Weights of a small transformer language model.
Size: 8 heads of 64, 76.2M parameters.
Architecture: RMSNorm after each residual sum, rotary positions, embeddings untied during training, paired heads, exclusive self-attention, a smear gate.
Training: a variant of Adam for these matrices, 7210 steps.
Each number is 128 + 24 x the weight over its row's rms, rounded and kept within 0 to 255. Layers, rows and columns count from 0. Numbers have three digits each. The size before them is the row's rms in percent of the matrix's.

# up: layer 3 MLP up, 2048x512, rms 0.036, rows 1131-1183, columns 384-511
# down: layer 3 MLP down (transposed), 2048x512, rms 0.0258, rows 1131-1182, columns 384-511
up1131 098:142100150177092115129101181116098062129132104107156116098133158149117112140128103116155108148101086113185110117128152146105103094127123118131144096123118128140126121133144111104086142115135156148147112135092124154134130108138103114144135104085160133162087144121126106127128092141108146122129123148158102130124141153110121145173151137125135128138115166141158173109134109132124091126113
down1131 103:133166108122125170121080133153173154107108120154157132138093138158159128118146076094100133130106110128130099111095103097152172154138179167137118157143107128146145117146142130116121108143108117088161122096089127141150133079102157154103129109184151125125154134123168148135109113135104119114138149132101155135150127131176132109110137087162121097113148127125108146173160095128147123165147
up1132 100:151120138150129138136119217094133102108135135123143111148152176158111137131124162103102136165133139167136142089139145117163109183153184112116118124134128128134144101081131159120126083092135160114123147090103120139112151212114098125136100153130109123135122134147096089115120143135144154111106129111135141182115099155131114121114156117118105104115074122117145123166132154088128131082119
down1132 105:131164148142134091143123121139103172118130117116155135112103081096080114113132110180167097107107107130135148128116094145124133079156105149150146063125132118135109147144120098144087153191119112143131149161108126114123134150159084126128162160095128151140103127132139104113125127123099175113112146120140165099126101100101116134103121163151090128119163106153177125155130168148098106093090
up1133 095:178169113109091086138133142117129109111144169127061107104080133132158111126143137108114138117143103082122124150130138153206118101141132103168098091155114140148072089123118130144123134114164131115155133133131092108112106123152170144159187131152138109164162124126124121154069120075118111096132173118122129133169134140108093104181151095119121087165147132139115106069127154108134092100147
down1133 103:112131141116141142141174133154125169112116138127136115154153125132097131108136080166144163137111133093156130127100130139124128147121144090135131123187154148112133095127111129098149132134093119100090128108166107174163088159120153128098153118100135114123145149099126160133115124094088098141144085107128137075138073106119127165103132139154138107136139153121131148088121122132127143129129
up1134 108:137133099155110140126110126128145128110138121113087159139145106159102128132117130168125158140141142143094121143122129144092107144114173121205138160094137116136108116154173119070084104123121100136114121129138118124121168153134110136132110065141108133153095146152120116181114142089106117139147157107103099109124159100146145128142130121073069109113133132168150161097155158157126110114148
down1134 098:136079094184139082147147151104160072144149096134134186133089142185106104104120085120103151166131127115146093114104123168123141166146163143145110122119147096160127169136147173118123124108174129163138098133128121098083128123112110133172122135144099119138119100145146116168164125151092128130147112137149125187141132117144108107104157144126106169136145111181128164107103173146093114140158
up1135 104:118141140114120108093113146106154111108142166140176101135128115136117123133153074183160119087104111115159099118136133175175126092118151107160102128086143119142109157141101118108107097113087145132122107155137099124126128167146098120125150152091151123155121183100084064146139164177149122100121137123133168121089139087129149139157134114065067122161161118114118127084119092140121108098148
down1135 105:124116139148100159112133115165138161146081138137123186136129090159114168097075140120129155139138115145099134129173138122103131169133137132161132135135121117109167146075114131122106151144103126103154134089114118146104126112112139135148115107109105114090165107140144161141097111115135097134163137160150119120121136110112156156149132139120139129120120145128127155109105132087129123108116
up1136 104:095110067166131120145151193154135153129147150120135103151132157127136116067169131131137117107117156151083120104151167185143108144141139142128163122129102137104141179153124142138114116134161121106138115146116135124150171127134139159138131086157137197129138174150122122135130111083167159133138158107139108138118092097186105104111101135118124153118130115165140091138106117083142157080095
down1136 106:145118186153156159086130126132150136112127144132165148109103118113137172144123136106153113113137160175130091164181113135119153118093140144131115082106138131161143102161135138138160155144109136075125135124146068183117114169108137129116149121149109134117134124161153114142149086095148126147145137156160144114097145156156080131150148123094104120119187180133115129104128126130116167127111
up1137 101:120153107118159174130107170179107094046110119103161153146122089128161136144126122121166160170072126146155139117119141101161122134113143118132128108169093146150141185129129133147105092099101155150122143140119142111129173136157103103143143099186121146116136186129155117116081121108143090107150084147149097117135162107097138121125129167135110154122102072084110158165125148123178100150145
down1137 095:116076140154133176100133155136138172145104138156120133103145109105149105140136155152139168119130061160127115135118119142116151086124107118113093158116119113145208123120143121159131126101138113145096166095097137111140098170133130125103132130099113091128144152162133134091130159126103138124090140090172143118053076141175103129122106120160122131100131134093108149152120103073086173118106
up1138 094:117136152123116133114101104120148116119123132124096113135094077142163127164066138151120139138126138085112133165103122141150087066164107090119138138126113138140106127087157137094140089115116127132156142165112116095125102091145154103077176124099145114158150096138141066164182154127161109121143130164101123129088128157103100112155085118124103137174101122082137143112117128147135092119079
down1138 094:115133174120113103133103144132077066146122108121123099148123133183080104114157102147136132129123133147107156112148138116102119191098157170123111112162129133111156165097110148125118115115115165159117136137149099135145130151102150066113101117171093152100101128129128108143125102135105110119093115125170183108126164148153149170147105127108137118130125098123102125097143124144095150140161
up1139 103:141131146140084133120136149137120163120106129099128144127124114121114133124096100152107127169141110161132102117134128129133147111193122106085125155112127136097165203156092133121145133155163140141151124102127156160151174142138123094138101138136097127079147125114149160100120083082136099115151140159087135142161150134152102141146068147095098110110123120140148104149169115102142167108166
down1139 101:090159127132127139089128148140093144126115137182111157155129108131111131144120119138164127141130128138162113104127122100158120132097134126083099145135144113118116161122137128146134103151144164107089147183149110102138103105136101151116140126175159121113151117085105093068157130161111133123138102121090148130091110110155103158105113140130120140150082135123122106162185105127150116116145
up1140 101:110135121105118111101117138150137117111132128108144128117115085118131119096102134149120122174101140120122153129118125121104131105142173106148136070132117118127132160097159096112154101153147144109149111138119124102156129129124157093100147137132134187089122166112155109158162145129149098124114113113117105157121149159108112146179173132119130125113122160141094130125106132130120174130102
down1140 099:106157143109125163124106137168100065123165160145186123128096130157093131132119117154158122117159137138133095157100129156087136142155114132105138097152111106112097177146122079135118154103124147113115106169091129115093130133118138148104158165168145112096100114138118178142176155145135122120133088156144137113161092150116103101157151138131184148091131132164127139136107100124113151124135
up1141 087:136136112119128125128087158145149136108135120104149109184114147076078116124095121168130127139113145113087116157138157126111133155102191151135167114147173137085156151115122130154091140088138126098148115120134108158061121173116140049137138100117140150139121136149128112195180198139097116155127123154141169138134113127157117098140092110116109133095118154102140141128109176121136148059147
down1141 092:169107128150155146189088133153100107107108125078139104118114117137119098146144120125136100178141139149089104115171138099128120120141156125139105124172109128145123147108151099132105166085136154071114147114124130154120143139137121102160179115156114139124102141152103106118107125114176129105149147138143089144131158117134068109133121135106139142149130166109070144073114124151149117125145
up1142 101:106104129124142135119110122129190147166118105141122139139125089116094126109129134144082151119078095144139129124128209144140110166143142184140135088099085122127137160139134155114176120116167116109124169121100137145109148126145141112143111103127151134139166138109157094090097115100157141153142122126110107065088129137115089139112104123113130148126101100129132154157125104108159156103138
down1142 094:126174162108110132132155138120101139144153133148115152147090143099162091121170137141167124146067141120151109103099113097177137120148115133084144118107141138158151161118150124128149122137105122110172069139159128101091119124125132179125131152127134087131145157108135082122149147143145135116054111119082121141130102158107139131147138077155126143159122095122141133142115160118093106097139
up1143 096:111165168108152153123050135145123089127154140078137123120110111148125121128142073150171146106131160089140160103113112113111161137118129126119098102171093113109134131146154154107136123167101133098087165105113087104152125152142114102154156126169098114139074184162160083124119160102114141136150105146160148172115154130164117139138098088087111140157101152098149095097128119168154113168134
down1143 102:121124087141127112176162191129089155143151132160103175138142137141113116113148115130133091154155156135121129083111082124119150145113119175135143132153141125134214119054109148114130098126104127126141161123137160095103131149144159119133125149149131122148100125089110132096127119138146117122104107110142151120103097130112152082099109153116093108154147149117113114133101110087132125140152
up1144 097:176147128101143153126096116070134124121143108085098166127115108166123120129090117129100144178143115134125121161120122155138084161136134153122122103141115136094103144120133151146129118114179124106128154139098071134111145137182113136114141109137104117079169134148140127142091098118093147143108080137106084119128143093109128117115107146144119116121151095148161104116130174139121157117111
down1144 090:105139145178180122134096152112121140125123135133139194123135167077158103116142087109132130140142163128124112110071136132123166118166146127077168117135152111124111126085142165137156112132121109130112145111180136128071131147135109127086099182137139123079095155110129142104108157131132114111118109142108139137099119143102097116129111150164149128161119106157145114122112161130089137111154
up1145 109:107155089148141167126122177104187155116098109115084157144170079142143147123097088124127117124132165121112163124103159126194126177132149114123144109104103165123110138134193182110111099136195097133135127123101159111146129110126097149110150117155114159133150141107116111136111047135165112122120127138100099125127139132128118143120145151101125165109117127146124122138171138077129131089103
down1145 109:167157109093146084119096147135092104140128120156110125110142154094172142126115126107117101125170106092124134118117127157163176151144132142149145109152104151102089166101123105146118114142138121100104111120168152138169093087126143120082145161121129155123083151104079115138124132125117078106103113086103150122117144109133130119150164117091089136141120135181100162099133123126149128147157
up1146 096:105119110093155120104113131132116073140148110120124121168124128082110151140139130131112153166116114104091179114101125148145157109164133142138144142147120108116131097119169154127110134160138129127135130135131105163157122128122153150128118127138169178123140104096101073113153117117128105115106161124095137131058123099170173147126115149135094119129132107116155124109095164087126103089134
down1146 098:185112132074164078152119140130112099142150122134175115171136100130131146140152103152141093119105157145144143153180131107131187139111098108095109135174150131094123124133114092150098112131133145149138141137140137116122107142163150103173138112089127124142117162145143104075150122162108143121146134080118088113118125155149156114126188118119161117113109095116136158101147138179090121115093
up1147 088:136124110103136122073096150137115063090124144139137060158114100167124122125140123116126138084135191100122142150112131148106151108138124132109156096121125147122125133206108126113143125170092144098130107133121137146096118182140088109130137125134085143142152150134162136153122125120131093141179141159127133158070178144135102137139133133130152124151108132149122143147128119138159130158132
down1147 100:106112129127144114122151113175095113120136124108095096153105107157154116103159131111094138142145151121117151112086119077153091120109089128114175118083126131147159114137099102124122151127143141092185094122169151100072128161105091120107154147146160158140123158126141189147126144114126132143107131139122117136155128133101132114139127114145124139144147100123102128106136104138172098109116
up1148 095:106101143162096127139107158117140104121149112131158123121133088128125135113112103158132132126150100164097091128139153139149169125134124110132155083110116116108116145125150167155146086164138133100102115117121126128101121126130151103143153176135100131112162143123167123160142165126136170137134143135138092140128134139105117124154148120110120120101134153091134123096181152139129173105122
down1148 100:132149138165088090096148111139125122117136133173148159147145123144065101114126112129130147195125140139130129092094143104130111095120149121085164089094143169115134130118121134135141165168106147118148104120121120082137145129125148121134153120096141127157130143140145107130138124139131113157125152147127117127146096186121105107121175144141102118139155137125127140143133112121216135200119
up1149 100:114124157119152161132100131114178109137092123115114143115192120145131105149110099129106137130093136138114145151145161102107139137156191133107162058126084140127145203113127122168128131133129120090121150131118143117146135117142115109113147114098114129151124155127137127123187144079127153105143114163105137105125125138121101138121143135111139152107162095136127129124141130120150174127131
down1149 093:115094171115125127132134126166112144122098152134160124141154104124121146135114126109112143129127092143118179121172137094126090084141118118159149127156085117155165115135102126112103166128114102144102110114123099156113111089143115125122134102129114099129127129166141129116159099079125113120128101173141121129164158141146117147143134089150186154149122136106086115169146144101134086157104
up1150 109:149123156148118108113156158133141140079136127152150147136132134086152130126110117149121119093133088124121126179142124122127167100147118137102109091160114154129106152149154127135129142121139134111131119096092140132106094131122097095146111097097132148127134168136132142155153131126134126095117122135079115177162175182128148097137119100122146102120088133094156138124091131103147139110147
down1150 101:121126138089071132111110142112117154134162125089162127083121138142103102096149135119146140125131162142141119118150161153128118092145122106136110138161124131102090105080130086120130156153126175130149139137140121123124083108111110121115103115083097123148132161144079093114094119149135184144143128100131128103160093137144135087149131108137134121103139103114099126092104152148107155087129
up1151 093:138195105112142087112134158098150153098077131117113175118118109121117136131155123110133091117113127121132130155102155125123119099159099147150097116114152138083108156141088145179126125127146093114149139105150110143148149152123096118128160112147122116136097166118123100120156096147148116124129147180136126099114118142107131132121080129083134171145094153138157105127134132124128117112148
down1151 089:141114079147136144116177144093113073119133158135131102088121132135121118145109116136150116118093148164116127110122171138129126180122176160132149133143138103108101116166153140147100123128131115136153094118114150135126130129118130119173091123135112102156085114118140186142118102149173110100124119154130165129124108106141132097097142153194129147140138151117142119102119125118119131159146
up1152 089:139113139106098151131132140140150133099067150121139115117141109163121086128107113108119129153135126142073133149103152194123140093119126129113123100126125099121087138137140157124117145088103112098153144146111102109118132101126152141136118123149099155099127133148097111130114149094133158106181133132122124083122142117094120125109100152131119174094148141102113138151162134112135144133116
down1152 091:146130112109112138127138119152103116085192137151155131107110122119153088142144116143100158143126140149147112111085138142165122124189158129115126153124109178104155135135148085134093154168091137087158121112160136126140166084135168112123135156107112137149131142121143144119151178155099128168104116084136150106127147109171090114100110095156141144108137143081125172171155091135105156091113
up1153 118:135136087096130121130103138133123122128103155135092146090127116140109103133075100139139127107126147112117165158145146135136127122137126146107184116121151162125127182126102168101075135101177147109167125148132090148084137160145145136117181142172091148151103177151151142144141115076132144104122114170092088148172119097118099129126139119101121160123127089090125110122113155118141113123153
down1153 118:127131127090104091132100122153145129121143148132140115119129097155088111141191059150151147142119167111124109138143112183148158141089115136131167128126132100105105169108111148131085133148124139136138148144166098164122135125145134128159144147155135174125133117111146141129130062089160116156118101087156126153156105120159139121128153105137099150082133109099102147105128112128136130101122
up1154 085:114169134129126124101086169111141129135121129082156110137134104161109149128119155154139153159141129154123118141093155138117116099134159141132162130146122152146098128097131131156141091102136122143120138134121084141113091120164141129116140109116158131128149116086135098155088133124156116103149148171147094135119116092143144164152123086129116093123111122132182116127120069130148118132133
down1154 092:116112155111134134143137112067127147167084138150129150100155117151120122149170125114136100147140131107116147125152118141126180161136117144137170148129129099126154137104157111096172131117112111127071057129154110159129129078128163108096096162136123120109125120097105099133134161146121121133106103148117119087155123142160092132113104119109145147127162128126099130121143132102123153146158
up1155 099:103192111138123146127102160120119132131158148078093136123154151103160136140139110158167101172125135089102135111152129124110140138166124163106113079141100164156120156096097100102186114105129145088158158141090094118097146137127103146150173112185134125140095111097148128118126128131130150148108130142133110131160123108135142153112099142129081116138134119111109120134138094104120185130143
down1155 101:076168115123106127109110124089148152132090135119127164133118171126165169143101081129148114102119115129104137125108139160148166158114121153099101131113127107133098136151092146132144136140140147095162108127081074094084100154131123153154137130136131105162106097124105134152106110128161114141113131125142122085145149101143134116093131115122128125128126098138142111132138140138174117161134
up1156 090:125138154120147111122106149154138136133106144126095118123135097143176144147098102133143135148104089126108153179164130125119123130203122138132149126137135174124137152111167151170151156115123100139093148100125116143094086136129143109150116138122125158077169110106117131155154140133132161087110120168072064135147093123123106120167107161105119136170125074108157138140110096103105136148128
down1156 096:128104168103122105165111111145136161177131140123099116135146098133132118187124138098094062131146129094137177137157122131109125104121132100126122152084116137089193132128129127128132146123116137128133085106168083105129145127135145095109109151101132165160140144124166079165158143147136095139133113145145122134157135177144145085124118112111085150105124139166079149164111128122142115117123
up1157 097:097142121129137093131108128170128134136166130132080142106136140158136127128157092129114138127133142093133148131186130144149164118136147108124156145118155110120139147141148122101165058122086120096158141114119086166107112141167154110092102180097159144141157119063178114136154138160117113111105109173125140144103141113141123146148104106090085123169128120080127110117149139126120136107134
down1157 092:127116181132145133099119118101093127102138155102128105173168110081144129114117154153119162138085121107165130112125135109093116129110100138162152152157153145124146123148121170142136144142153119142120132092158114130121139174109082144130137082117117132126111109147131132121125144113126122093120154097140149148105105102129140120107117118106089147141084118124167136156144102169147111132132
up1158 102:146158152129129154095095134136106116106122113123107111105135120098110093136121087187127149147149153101116160151161145154102141125130084166151127121117156070119104147144109152148143153170125117102087129163092151134098124105128155159141154128116148143107159138149156113146139130093148166136103108139080076100069143054131143123112103122133118130194116131118156129106127161154149111140171
down1158 093:148153122102158146168138144121118124117127134148131124088116133135108129103121115152122097131108173131168123102117150111103094132134137119152104102134158164133094124121114103126116149152125107105098140130153159138110163117095108135113119108112134127111156128194097145126100136112104150145122105136128078140094112123146147122156107135186124122119137126104167111132159144135123111085131
up1159 104:150112128142095128127105137118115158141105127122071108132121096109141121149102115151121119142104134116143100133146132090098130105144140106151105096128096134125153140130129151110068104154148162145102162095116116146118148102133146102161139086130112115126126153109102095141109128153122145147115178148120174115153151101102121165134155117100119151143072141112118085117096145168151186110147
down1159 103:100131168145128123119124146138141146145131092154135136108099143125161173115120097132138154141144141070134158132109118156108123123160170145109104150142132147172096084147157121135190141123172188172130101122127110130096166171144144130124131152140130111121140099091174145101132134158151125135148119133060163143145105143143139139171114115104112117130135108139099138102092154123134171145190
up1160 094:132145087160107170138117150118085124143159133102109123109127100136079143120152083167169125128136128128124104112104137124131129161109132120137115127124156133144133129125127144149158160111149139107104125088127125112118103118142139129155167130158079121109145117103108106118104114104118108109106149149115139135135157124132136120154122094092089110143089138111104171095099110118179106052135
down1160 099:142134128095131157127116120116148101139169131116142105186137116100160113140153139120157131115095154113125082128133144120114131108128131120124119103096144117164188128118119137144126095111078130154139146139121086126123134117160115087119133117126101103099184179149121137139124075151090124118149115103147130134141141120121120114124074140113095139149102179093131130151159126108139132141128
up1161 103:162103102147130167149106119137109128110146139102167157127130129157158137134103129111181114144148109136148170125158207128117146136142133135123131114140120132095134131111128089137175109119104117116131118103116107157084180160174161114087088125158126165109141129109169103139133084107135115113133112197105139121136159142104121132126147151147100110172087131108149089092125119118159138140129
down1161 091:133128160173094131160132099150147168132132133136151099113097119105110114113136195120089114169114063116129117121141121142149156126118113100130168125119100132110149137141124118106093143128137112120130108141153159129131120117142156151099133165123131140149104131156117141144165097091142139161142155162111137155199108114141135099099095145173122110161108164124103129146171107149136105157099
up1162 089:147157174127120145103101118120133091111101154147125133150125131131145129134139095132114178137153101120145114124136127109149132164124117093126135115097195133173145141172139129176148085128142169113121129106095148129138131132128112149120143119132167130155081122145146126135091106113106086134127145134125160107136145108078142166155149119111127164154101124089147160137093115173134116109148
down1162 088:178164110129119127141133137113137150130120122161113139118131129110187125136130133134121135129140123141156069086144150094144138127161150133136118117125079153128170119120144092117097113092147130171165108144114174128140104129107084153075129144106156125157132127104135126099154153128110164094122130129140110140132143124111104129137132154121136131148132130156152157135128109153147155142114
up1163 140:129130123173142133095099144134143133095104099136069117120151115088137110118121109125132133120134120145172147130179164137138148124129170193140094135134084127098107159154088089114099129134187111078102172127114106119101150147127084102108164060143080121166153147127109097164115135117122118151129152108103119143136120131120110157146090171124124105169114144145147157151127132122182121097109
down1163 104:078102104147123076159133148158149128152152154157114159104146123134119082121087073132101121134124056110172135179144103137160137133126142106131139169103179101147128172084124077129089143160122110123106155134114103120123128109131134110125131140143131126117131148094095102137129146175123143145105176079111074134127103146124131121088157099120102142121172109168103088136103112116103115145126
up1164 101:135142134161136141131122123104163116124135114115146141168126120162133176134122108164142121090106111107097145089124195099129134157172109201127142114134090158120129118137139125139175082152115143117127104089133111156122137142142125133196146127144092184094097147142141125147146126127114149105132099120167115105121146155091126151121175086097141108151119137106136125176113137142153146129140
down1164 098:155147146153135075128117110102172137099122114076104175140124165177111123108132109171116109133131114070173152124135125121148098149155133148150138110132134152164177142108123103086190148122110156131085106126144163113135138143134150145097141127148134146125088126171102101156134080150089133148117104111166151150159101159094122133115146096128135109128100161132127133123130163161136178107145
up1165 095:107094117128154144083128157143111132123104134136115153147122120107151124137143153112127151126130099096159138124116123153118181156150110108121102117092091072115124121160123145144144117126128162095135145121115127137155137166124093101144121087124124128131168146114108120150093060136127066107112090128143199095109113144130127167173149151111105147147110120116153154050113122140136110068145
down1165 097:147119131108111140124169115098123147118131130106154136121146121092152114121134092143153131083141150137190101117144144165153123147130127120112123131179103154110142139118113137114109102119124152147178156143168142107106140131122136111117163147107114128141088122157144104075171099131099193109115131195129086135156171159128138158132126145154132096156122112151133127125096074142138154147085
up1166 101:141155177103096182125140161177109170135095191105131104117123131130139092110116120141121139069131133115112126107165171171099140088166120134150126134124111090117163119136147132160174099116139163123087118104093150113130120104121075124114143135135133131093172139144156145096150123133127144139115145144165141088144152115103129168115163153096151166142113166131106125150123139120134140063109
down1166 096:164122133152163126129151129131097117132136122110123168160132175140167110133131135133127078104116136136146173115120156117136111101092116139162122095122120144094097150091108122177146119157140165171063121090160153089075106125089117141138102165129122108131148131148103094130168149118089101141150143154139118107101076123118107151130135125146188112145143119109129187138108171147087124078098
up1167 098:124118154093120151111076107143154119102115141124117127106148146144110157118140139129157208136136145129166119119102126147129112138116134153146141101124109107068116092127143122111159133092153129144118153094139117117135099148119142118135107083112108133125162140134124149102162093110117149139102078120107136095092099129168117146109108130112118159098117088167127135117136166125122120139133
down1167 097:139143173113144103152127137121102141131127105144114172112106145134128153151109111150121108123140180131148092092073095143146169154129135142100121147112130136127128159160165120131140083096142127115097123120155150056101122142137100135097140145124134131183166142113171158139116099150164156135156130104065151131141094151123147131149101166113139146108132105142156168172131155107087118154106
up1168 091:182153111157138128105138150132166149102079121111133142113112087119102134112144109138129113160089124126128148109131131170135141137148147132098098139134125150128060184147085147158104093135133139127163139143135094102107119142105092163112152134175118133105117160092122130093130137097120111116148141146122088164099082100093102118157161181137159162188120146154161147164143158150119156158142
down1168 091:107123124135100115145180126120107111136117127132125119092040120119133149152104179140139154142153130117164102122120177150148163122131167096109138126107134105134104134100119145176138183146133128110148141114160150152100124161171093134097130083116170109116146122119121134094189129108127110156129179119152112159119107067138109095146134129193139115105120128133137086097108108158127127141123
up1169 101:124138136132109147135121156159119132131095138133124117136112130137085140084097176128147112114073113169090139068138128138137123086127103113163129155106105149128129162108163150115146124101129114133111179100138125111125126126144079138128121131179170102155163116085161136170125155137135093143148114155085183131131128128095123106129090133134079113134076136128158109133175158185155169111118
down1169 095:109150181102164149140109124107143175154131123127116115119113137129146124119147093141131089123167098115127107127083156131145093126107114086113085139125130140083119159147124154085119110144149114145146156121118116144128107164131147158141137117134117106149121113112114098131145130107146150148143128153155127106181110094129123113118147102135140124117107090130121142129098101153152106116153
up1170 100:108128109153105108127106146135167111094092127105129132163144115135152123121087157155110153125126136136168126128140195120136140110119167108154094100120099152170152141148109141143126089108149112118093133121087123103132130156170112112154107105138124124120124142111130093112114121127140136127152111130089128119143117158083136104139123214110113139132112157129128120135105106151147137111109
down1170 099:146157098116145111124137119112164086077135135101116122155114120153098114152154156142140120111135124157143117124109150105073151146103148113144164187125142076065195161112099145157098171116116118128122093128108185120150107084118118116163099066177100099141079158100103140157120114103109165104138174159096145128163098098121148122150109130135107114182116108127107126094121093108147157120151
up1171 110:158080170136118109081136119145156131091101139147172120122141133125142127119104141138137121079125108114169106157180156123142156153169194165115119132124086128118118124140123125131111094133149141135108156082083092135109084145144181160108115109093115120151178125113121160166119082132112141133149105129125169102118141145097153094129104087135141087153077172092116153094141133109151165131132
down1171 100:117116145123152111159108140145136112125077095177129100152144154130148151096120149114102129138097082143156107115103106153155139158138155147127121174120128125123122142124086131147146110107156088119124129109129102155079108124167131167100107119129138141115108112125111128143134088108103122100136094107147178183121138080142112113096109122080118131184136133162087133094092128126157143140077
up1172 102:166138125125110137113067111139117143097169108112173103090141108107096168078115095146173167138122128153129150116147141148182094093131076137145150156157152132060093132117134101098120137111150130097098124130111122113108123148119154108117103108093122142103155189140151125168144109111131103149099131145124141108111132122151140141143168145121132132140087096118140102145172154111128110115118
down1172 104:118133121118180136166152160183111161137077111145117117085132155134153150156112136108099132133128132177132156143133130149164161123136133104110163135143140133107121145111124088114146154139107096050116116113169131126135120137135114163082169123092143139109163142115155175136128093135154131110141149139054173159179088149128178079144130112120114133072141074158092154111147118143121138118119
up1173 095:161184096116145134103114104079139074059123126149123095120126155147145133128131071142167148115096138139138146133171132143153153145137194113108161085160114136060136126149116115124160152098122105079113132132132164104127108142126126150096139128175127104129143159076153132124069115101104148095160156169114129156156147119145161127175159101139088154145098117088123137108152125114139119111146
down1173 093:164146082106136121142139090127160146129136095138072125134112105107164115138127101114118127130131125152098119123164101140188126121126116135100150126159164089135254118126120096136125097103097118160147129149145174129127077135106100106107104154121137127114102159139088123149113116115098106127131130123107091139156106141154154148145115170142111117119107140104139189122102115091139096128133
up1174 105:110155116090086138100115124120161122134120137075123137106141068136105139111130113136140126138073124131081111119107125156112139152143154138139130124150140151087109129151193128112129096138136104093107131111122098149128122138154109128155157114081165129127085125108116139114147133136143135158130146108123152157102145123098143147142127141128131147120148115088131116128120160108130112099085
down1174 102:089167134147135171123158111185129162143150149089121172124124132137108134138135130173088154112138098131137082154125113136098189145110121120120182118121132089128125143100144074147122134140095122119166124131127131120096087137133151059143123132094140122161124047114118172146169124152131166122145108119147139123104077136140114160123141132144150164156145085140143158132115125162103099077079
up1175 100:142196126133130128078107130145139096125134141133102135132089084096102128122164078148128126161096136119169164158168134132118145116114113155140117133121147129096086084148173157184147153143103103088119178115124154088082109131135121152150139097135129099107155137157199092128095134140183136120139121158126117110113152130132121132145105131080134158150160119117125149114176164144156146132110
down1175 095:127141162125157118116147075115121162152127074123127142130137126141110158082139130126134122152106144102118145158103117141147146119114134111129155135126132128163151137123123130126127125176137145127120117098204168107102130089145162119102139147159154115102122066108091112126083110162178128119170107108120109141173142130157118098119138077109154130116140114108123126131156161165129207141111
up1176 110:120122173090163107140103162147113140102127111126120111155101136066124116145097150118116130136130107164153146132106127143170152070138127106144106128145136148142116127109116175137168098151117119099164162096063133168117098120167120112161132086108123165161128145100139122118156097146150113131122126151117127121144139140110153152188108170135118124143139118120145169084090166130146129105117
down1176 105:199157169122127117147144144137111093128120151125112146127125151163112145172085117088101127151128123115156126164139095145114154193100128124142094174120151118119158171161173143165117105137139104135102138112137124160126129133165132131120127112110116121107068125119108127119146136195113070107127115143143144115156128129119129147158185131135081124120133131135101169095125094160135140129110
up1177 093:089144143153144110109117133173106151131124133146165125134131111152139176095138116167119149102118134094112138142132189124127123120143125175144080139142078158104163143141145155157118131142134083123096116112106103155109128135131124131138181116120141129095128181104159142138153206091114084171104085120131118100098153109105130153110103080123132128121080147112134143118129161126122093159117
down1177 092:106118124116170096125128140148112153131122146155130126128133113160163130106138139204125140124115124115136117132105171108089130130152102161100130131144145121164168109101145098129128147155103136146131142135142135140112109144096127118135104125129137080129156142114116117097139153151126083139134122108124149094107111139122127134130076102141117143076107101098132147134126080132091181154079
up1178 089:115108140079141119117114167138094098095129136099155113131141154175141131129123105144159163140132084115086155130107151157118149126099096139128098153129111139152144140107157130172166136103171120152128159130129108148141167121114106104143136084131123161126090138126150099132118158136111072129144116150149169117093153134129142110157188116115068160147131140124165125113140140142149156136098
down1178 091:165120074097125102105119137178143098121166136115161132133159128140098153153131130152135106124110103133155122174103123111130148117086154140099120125133169144139121110107145089140117134168163139125131116145172149132177129111139123129192114138150156083153083114128124122125136131154105125131124133097127127121150151179148174112135144069123146100125113097132124160144163085128087150122118
up1179 099:138127139160137150093096168145129117077146125113153132098162119176108140107111122166143148096131139140122122138151131136133140153133120122130114082133134129081149125122150128098136140126134110113121117117114074193115107151132138103156181118153122119148161151124115134102124093096125130136091103117155134137083146119166112157151149122093127134099113131133098124138100144150159110098150
down1179 108:152094125159116134151110129112103089116152095156134137142129151141106126128135125127088120143122103109133159089131136105117177140117151115097127109139116079109158154166123084093119135112184171116139145125103077117106133177097083114109154163118158089117108109117146105105147136141136146139104112105095182161098123120144142137185130114140132073091160078113098127112112130146099135109148
up1180 096:146127134153148119097116121086131146081127155099121125103119103112099180130122137159156136146145124132141094157162159119124128162121099158176124178134126083144093122166126138152139105126112139103137160129129138162137118201144109098138119109118151117091102166130138104181110146143116133136142145179130130104114112136105117165173161119100138106126082132128117123100099142118133201099129
down1180 095:150104076124164087131199109152108117106119148158110133149134140137122157163128133111099142131159104169185119119107098131127114127127095118146112131150170097126124084119119107100100128169090127141150124130153108119117129105132113136144085122121084094122106133087100068126079103111149097115111126085161130133130135132168110101133129117157177136159074157166102110134110161133118138102156
up1181 103:114187071135172168122100150129171109121087119104106169151130130121118102123123085121168125128122113144130129087134139094131164168143155154087096092165106118122137133102103097159083090131137103130070182085083149131124105128135122146126143110146113149145103122132143125131116134096150115108116130132115139131131135135122117122122137124080160095194109155137171098126126144151138124132136
down1181 096:140171106141105111163147119143059162138113148146136175150115186102147113140110101111167097119108121138138143111101126081095134126120087185171089102180133152112203142148119141095130139164158147117133153094123136097112124111129137123132135120118131093115113136152121105153134120144077120099129151160147095147128116129108108154127147158110125113152107115099128136125121148135126130137120
up1182 096:127144119115098102084138129151109120110141207117143089170142139112127130132148130127130143115137122088082155176149144146176124109096117158130126055111143142102114134165163118124129126177134137138130164149091121117146130132134178083130129137175136120149158158154129172158121119119128155131123161129135143169114125161123136102130119113121121135123089164087131133085130142119132093148139
down1182 100:120093116124134092141133147137100097125125163092114131139100109141146100122097113089147108148117103126113121084135145122132183095111162140073144115108146131091135149093133134120128140077103099116125080185143147129149073119115148210125074142158150114150105129134082117106146120128134174095106121106150084110111126099128111109076141151149110090131158083106126132140134115148127098120147
up1183 101:101111110105112131102119155121111119105113181106155148167113143058146124103082138148120117130084110109137130146104192086124154151135140134157115107122107108119133136116107128129064128130130124134136091138139105138099152152157142153089130150162119199148116112136144152153143120131151124137123138100113111154128193153152126110119147144129109107104102114119152108136156123163135137158177